Each number is 500 + 50 x the weight over its row's rms, rounded and kept within 0 to 999. Layers, rows and columns count from 0. Numbers have three digits each. The size before them is the row's rms in percent of the matrix's.

# q: layer 2 attention query, 128x160, rms 0.161, rows 34-59,98-122, columns 80-159
# k: layer 2 attention key, 64x160, rms 0.152, rows 34-58, columns 80-159
q34 055:545486452499505501439420507521538414424419551539503484552537558496476453495600521483509476479453487478421486500455523589463485386483384552464506534433539511553513502473515543549505536494546506410536316519523547484495537553489510497501444548
q98 094:508543567530591443405487565540550594470543535455473418563574552440529572496495411555589533449464529499502401508492528448498500549415509559397505501553510484522378549550467499635486494411515486576452500491440540511465545424545540462564576555
k34 100:491420365462493577465480517502584481532531443490539503478390627487585421486463441508611448489513465452526472487478548494562464547507539420487495472406511393524545474457527483473575523488424546475553600396572408565477483483474547530399446491
q35 055:547474555524486467503426523371506502459479516420482480529460392439443517502479479493470543545445617512510559490510541510495571521502573468501547475548506495506451514447520485514630552551571477604463564515456471525455570512453490541532470454
q99 105:524527469395473505540617467472557396601448370543510447498516471582484518470568611482425490563482505446475643493514484504435438515477481570620489508553426509554543454437427563536451478527454474401470530499442407519528508559532530523496539552
k35 088:481480515506572494572505504509534628477562514505546567532512457450507567473445563442508482496559462488520422563488477486416576504439531432470521498502442521485435516576588490413525487442458413463489571491448449482449445450569641472580480456
q36 049:623443503512394513555495378525497492498498573577513560437470501532579437559462528411521578376464491468479464477523434498453458489401505471529458466454497493502483487488463532510375463495416514435465447447445538522533430480512471483552513496
q100 093:543530462566436554525566440504475470480521534525489381482510469490390526501509557540559591502444427513566508534410577495442524562583464412579444501521454542532534471484509450527456536411461389430555491521501438498472489483483582546452502458
k36 097:482511385512483572491520507490543457456431471532446476537546570381561524512406401506537525433551566501452443442556561500528520573488500542445440470434522428513496490481524548539601526487478551520518479375417494467605586530453503537450614533
q37 054:544541689507544534470547509509587557447548521438456485478529499469385508559478497550481498554489514537543490577517477446455530448495554446454470485462414578481545521494548503535529631535470511524523572517484480477392515551401454445457491513
q101 099:491426496443394505514545450507533555534445565509505551516395423540504427457578576391382503493455496494549586417490439548489514461584442564474529512552525532516578503421464538480540467641500601532555497517474490555581438558482460522432424420
k37 098:521508540517555533529479466474424508570528439569565529504482479497438567507475602471488458595551509551481510554491442461400483541494514506558478486503459553526450530519510555524477488483441422401417570579474478549459406404552488487577503568
q38 066:484457575578558488578483527487403523514509539497532472481418438517525537465608500536467563515481414522553430534477500526562501443537480497567611499450473452453452488471518503461439438496524448536463571503549531414483517555466462529525391515
q102 091:471480462461527521410529494485555537546474417373515522512477491498540455494555473433411398521495498574584493455507415519510432444507492669494572520464522466436507560395440561482556452652495590563469453512507542528574477544537491470473461520
k38 110:518525602538475502502439401496423534503503537460475544523492443607342494514486571451459452652495521528550505544544432467512501520558504383506478565490499527548575578469530490540415542463468475406450519613553558501385410454515515530522473443
q39 067:422468480455637484516472614514497469448466533455560448513498398486549524489517436491557537492430491454495464449417520492564487431479360459545583516526554531506523520539493520459510507394608467541468467519438481372529577528518567548495412486
q103 092:473443535429535490495565535416447583552420476487448551454545485469569494532499450425388412514487471537481470502553449556602464454522451600468618465458565479481528523391473541479556417633406524498558477442530495503526479549543390476456384558
k39 094:508422521533510567453430451465555533544489477456497552551444485536508503482518458545476428514430455496587453481512436428624484523472475437480527501404474457491537589485514461509537575547411510448469568462542453496455406483558586576462431518
q40 075:512614373612444492500408483459448456456444456520492550589532567579463472467536506433580528434572470553466498479480525676536561524492465532441511516492553507558482479485490501470420522559514506425517523480459485469447538584496631575482588540
q104 085:516518463632472495489493474506443528456443424516438510510578522494573610555471431477541547438482477550487466503519549477582482560403403533454469541516482517424411578528475546488539521529449433422486537499518510473542504429531463490484483565
k40 093:533462526522536509513563460545548494514467499487518520505533521484528453535484411557502501451565534536572459442489491515531497553489479556441437487454615436473550426443493461555614499585571542562578441361445545417569515526439418449480587450
q41 083:444455509493473453431428495555523497474428454454508450482544531515447399576474493476447436515480497591431426556500386522483430589520475529399427556517444549555442538582455497473485510475508531416534591533485527513494475481428497428487458570
q105 083:491456511468548512450401489552487557430528525508456533495544517483538501553443481532567474422495572405409443447484574511548524420475542508468506436535530475416448495565499503588417460459501546496444435530408475507613460461478473480567616463
k41 100:478510537589498504494539588506469503515499506527595516450477577472595437500497417486490531410470505466418496483481546475522503505527507532470509472501530466439410408494476492439536426525481518520501626406476453548552528522562455501553449575
q42 086:504571523530468511538491443454526536451540392510457525468556487453408590577516527482479520517477607567472530539571532488513560567456462487537436463498476492550481496348455521510535598528426490496491465475457469478441563429491481491460504593
q106 101:532419561446592438428561462504548512592477477502466500488499553478537506467518441514522526545450559557504520567538508506554446497436432515505528507410566465491514474443407506547543502495557522458422558442505474494526502479536444483483471532
k42 105:470398492461541589501497491496543472535467510531501515412474451532569449411537453561526588391457469493509519458516483559565432512467549578468583415497505495534499449488460443476610431597578533663492423435394499475602544523522479629572412475
q43 089:437510457552485584476525478427506575546539515534535534535555397547496503495554522546486446524386523468603483437464465519471433395531499558564490414440480539539572561462518543569601583478463482525525492476472547554518503529466489512459498430
q107 092:429435542457458425540438501600601413467549498501426461545482477535478498525482512487558509507437549448524564442505478386355480501533578470467448513539521462553526413542516404462562554467542480521471478487567517415464571580490522476457531445
k43 083:530454460430437512488446471541499521397538453564458476536489417433471584573431590528557413501536445446555471550421549545494552462447430465486448559568500540472493473589541489496428560476461470502478463552560473482488461499470516544549548533
q44 078:374477454480488535508492454508468447522418500452519498513518496545497402483495516495420417513442450564486455549468381547498479583475564577466464528458502484454553484486418465450536443585484562494540496540500539454527505552487532425498474527
q108 087:466435499557540454363454572562551471537541456384483493588500529532563564558480419458587487481528526473527493518513536480479449473461524527390545550574561487404459489526512526508510497488597454431419516516509511502542595580501533507475580529
k44 088:482452496599424507462535489535455555485501479493445568445579580486534497526428366460546535478473566549528450500493559539584458517479434521426476442478482507450420433422465463515513458540457550483520430417442431512558540523480444537502501528
q45 091:451503435469486446512481501469560516448416416498504509483594487642422484450514585546515453517534533529494428513547487521519457418544572571513466500492500520515594526480520543493418614600426531457482493550598563554476479480421507423429510489
q109 100:484569400502519513539486584530530488483547590496532501464534478509508490408562474501543510345435559472456470429547538447474525423516472534537513517596420459408506496451508520448569477508575492444551442551464472480438552478498607510484560461
k45 121:445556541504523512479452476518545558617514441484490490434514600521537421487521554578554556491533454495522474552487545540553488555446578508499531329492564445471504375523589458432446411590446445521503541406488475476473447451515546547572476538
q46 129:527485439474567451506384433503456402429470551553522434521554514592532414511454478573542468492569513447456431538520504507519542562444582596480458529495514474477499442604514518439501478438566469496569561502500580416562484517446511500502542402
q110 062:510486503546488476516464444536526478523470571561509537545474547518530476516400497523580546516487546556434448508492540559492561522458592442473428504481518525565493441603508493511528558414538572446472473560474541483462457438427481502573545455
k46 081:523529467542573486559433513523466444417497582460497500458528480580544366476517461538576537492565541464439457508549517494479533475505583616471523447543598495512502481517579505433476382482613494505585480493515560457512490532508603508477505415
q47 079:488453648548538526516620515536571597543528440453445510420456470475475573493493490464519576458422438553555577471481495486526449443550453413545540414515540547519461539385495468625437532539440478504411445489506448500429507490513525483518488525
q111 151:486531582438464530542529464462497455518497485507462448476448455580452509459547610471433485547468455538505578494504402450472472505549533472529523495465456529548540556478484500520457507510488485529468467559517543498512505489478412511523446498
k47 068:439528566500464472467489542502549584440471432438490461582514500409501549514428556510517449543471500443481511563524479462466540539507516464546526594545446444388482521626520502455501538401449457459434538566556491556439440456473547437586522549
q48 103:531464558540558443430509452465497408481517490451433471480499479440507579428482498516478553480471494445453514473466442362480472445525601517505593478408488493467506552503517523547577605438506468571504522555534521426555568588549498463464510443
q112 109:481585575569523496563418468479500497462492524444459443496524516544504551447485543447578531522477525485459500448522481478475533487524574493510542525499495530475524538589584573577434536507542472512556540579479512498511498519507502503509511498
k48 117:493598584435492437572529446507478528536497488503497448509505534571428552448510589514459571554510494538419590484506499491491461508562533541537516572518502569556520581496471491511413499471492518479476522578501553468458444436488417457528530462
q49 087:588499570505633476468518515466476446582517490499574544493492472497540611496516501533439480474500497438554518523492485404526451469509602492521515500479517442451489411501438521506521525467513442490518491505505454532673510559586434495553465449
q113 087:605558587463494577403471497421493420534431477469526406481506575536509459527549526456516442559562505605488518546577495494550379452501546448482470561458446453499515478486442529614460463417513525443452528475496439565559476526390452511488465598
k49 100:518497481467586516477560535554524585493484524479550461499487449620478418416500531426487483531450481574524492471455433475493456483555523469419587547540485578539530583487502491546543531512499487397514497584564475533461439546455505493412417495
q50 129:523535442503538533519414455420469442419403578547482451424557432585455494504524595538490450577519473456523508545515461531486474419534558588552468513523474453466601487529570604505468397524518469479498417514466572533507415543486518555484453464
q114 113:499616513514453473510508501371488527498469455512529555483529464563495419536481549455468424529573502471486478433552540557471550518544474445402486490521549542475567485571544593427513511486401459461556480463508498556457508456493477516502487523
k50 101:569463442541493529424496466567510558441558543456530483548582514510441520518470441472580488510504556563530442474528579490534490437553432420452540601563456521438446579432461545571584559503507441480494535513523527542415534480379509476500524482
q51 094:422586549525470521548421495441517558565500517515515561550405537383548487516584522452493497477452510568467459432474427562440519570483505562523489483463460531482512545467520527446548495442541472526592562503421534469484561478580531593485400504
q115 072:521515540544522520513417521557507510551537447468590522528544527577471448500466478532549518558414548507565512500443498550516461575476556439447488462453564489394517491516486489448370530463571445465463533527510536446551586522559579509548463430
k51 098:519535531543424468497499489536482442487520566585406563552440523424529497494551591505496511452522499540502512460465540569489549562472540496527495426548470552493448412501441437522488494466579516557500438516480518464454580483527518500586488433
q52 102:434612534507499486580412541424508541488525416528505496540538548478408477469598568431505513499437484582537489483513454631428551525531411520569548536499459537532495547442479540429478496493503483443547479552461516464416474444544526517511467530
q116 062:489599498479571484550477512475490581464499517541480468527509448476499544507466554476486444499492425434408450479465458541362526460535493515582501505573437502460445528526507496507531497439468470498447538525475468540545506525502488531558540499
k52 088:509446514509455558474544478555522439542539497551548570596472502488543522577501539482511413447479434506534492453464538556528540448433449514474489549574498477444468448522424512553549501511429457560503523399483410542535524560569499499599502549
q53 103:693425558515519416435589509602484456464491429455496460518516497549463514534442460572475520527535543483538609525535531448521482432482488398475496526533544431468479459504439498540528536526514563472394461509558490543505441451456427446508566483
q117 065:511492492434475490481460489464526532493461440501546454417463464515540424558529439532459474505415456497428455627467470411532470526509470469486491390417544492521488548526432459483491452399507486425490524462505416461499476630472551426521537553
k53 110:514466451451611489459502513447512543485445483437469493475509526555436581509523422533513526530471521539535462539519463477543423422570506422464576590469462498533519549516504539463514593510407486459493498526566450475468498586377502469386463499
q54 158:461515450476572497600492506427497437450384502438484500453516424580487530385454553563517517559495451543434478579508467489466521436523598564575500516505524485536611471522486488489497484479467472490530465520553556459437425455486507527512467489
q118 126:507468480486475516529508416514558552541519415510618550436527557591475446574532447454465550452575477519508436484497566512507507595459491461462457431483482554540494376537506458453507454604407426466500521393524381475424490452466532494492550547
k54 128:515552455566467485457517501489484560513501470515628569527583547488443486568483480453509494474505476490535443437512686524508551504494400494488491487584529553390464520354503538497544499499480417457506567470545523507452516448461514510509500489
q55 090:488446499494590522496545516483555574481483565541491478428505523486505579507538511517443480483515441411608515550461384534518479512516474493527449474458508466485545487413451537542533514464485510613597443543372548411657542618503478502487407467
q119 080:500496486489557531551432474466459425429567519488502481541537520510449583440502505544563584515503531497500484463515533474579475553462522421569472539509508514462511487460483549606431543468475421596446536530473559492518547421589506550532516437
k55 091:483511468571464480544550461596580533570568448555485466547476537611516458444480565408461550579363488537529581530468502504525515545443461515445454466499555476514526425460452441535449490456522551496504563480530581471477466508460529479505501497
q56 188:569489475459413585599512477523472483458471464500600554470415489537514435590459512512494498484529449489530583517576589552478545508434402466522423523558464502514494470445503521430519422503457462481476447417416458540502437431549496563567487480
q120 152:550485571562587493432506511506538467443487468447394438508501497486489486531498479573511489565416482514528478504470424432506422495591581553547510505464462494478490632493465542597458510457560527564539465572462572500621530450546469488493504529
k56 102:517566593499452456591544486420338484461456582573497496513472423393493567554457517517387500482495416455461512500514494482430540478536528574567424513417532512518594542530511490525450481413539519557546452540508502479612520478617478505526525550
q57 144:468426511456557435543519535451527487550427526554459527495519472607538568424549540454401491562445476545436443474490434480506390449533570580496564453489510452584581563566506502498548625512420518478526594531645579463483508558421421479488429482
q121 136:463589511463543510477564580387462501514528520525451444558590461553522580487530559458469441533550523469465543470534503557494556408541587508523556540535490489434562630524527631522552453425462471464528470567429577601465536484492440494575531497
k57 123:440482543497545543496457503578544566496520461487482462518443462552567492402523504498483442567432461545541485470545328441547445485470536542508541438393470392564531570545546480484502494553511593447563494554483517473586479524616535542472448568
q58 101:441570481535455553557485503581508550544517487533565516472480547526428467497493537488474588531541604577415547476461471513393500517465503506522424495564526488520499478378491506442488327497480544477460578498471484493477477375503583481513496469
q122 097:479391483476568483580438486605518506482570522522526554500498433521546558425465444536523617457490523467490443517436514459508463569506498446532507448540551508468503458500517412512466518549552466563449486470554505399504506455619572535546501445
k58 110:477563545417478472515505467502420462518482465493428484524410449539563499564601576521539453479482455442574533566475464544537476474420481513543354450484527429501515403497489485446416483506559528554497464489482478490588483512501513464530490460
q59 092:452618491504524539575438449428472475494423471478470523455587416492460476471528587473510421563492528497462501442553460520485505470561488531544517431525465460424599532515555618430527538563490417510526429548408582423488575527558579537538521425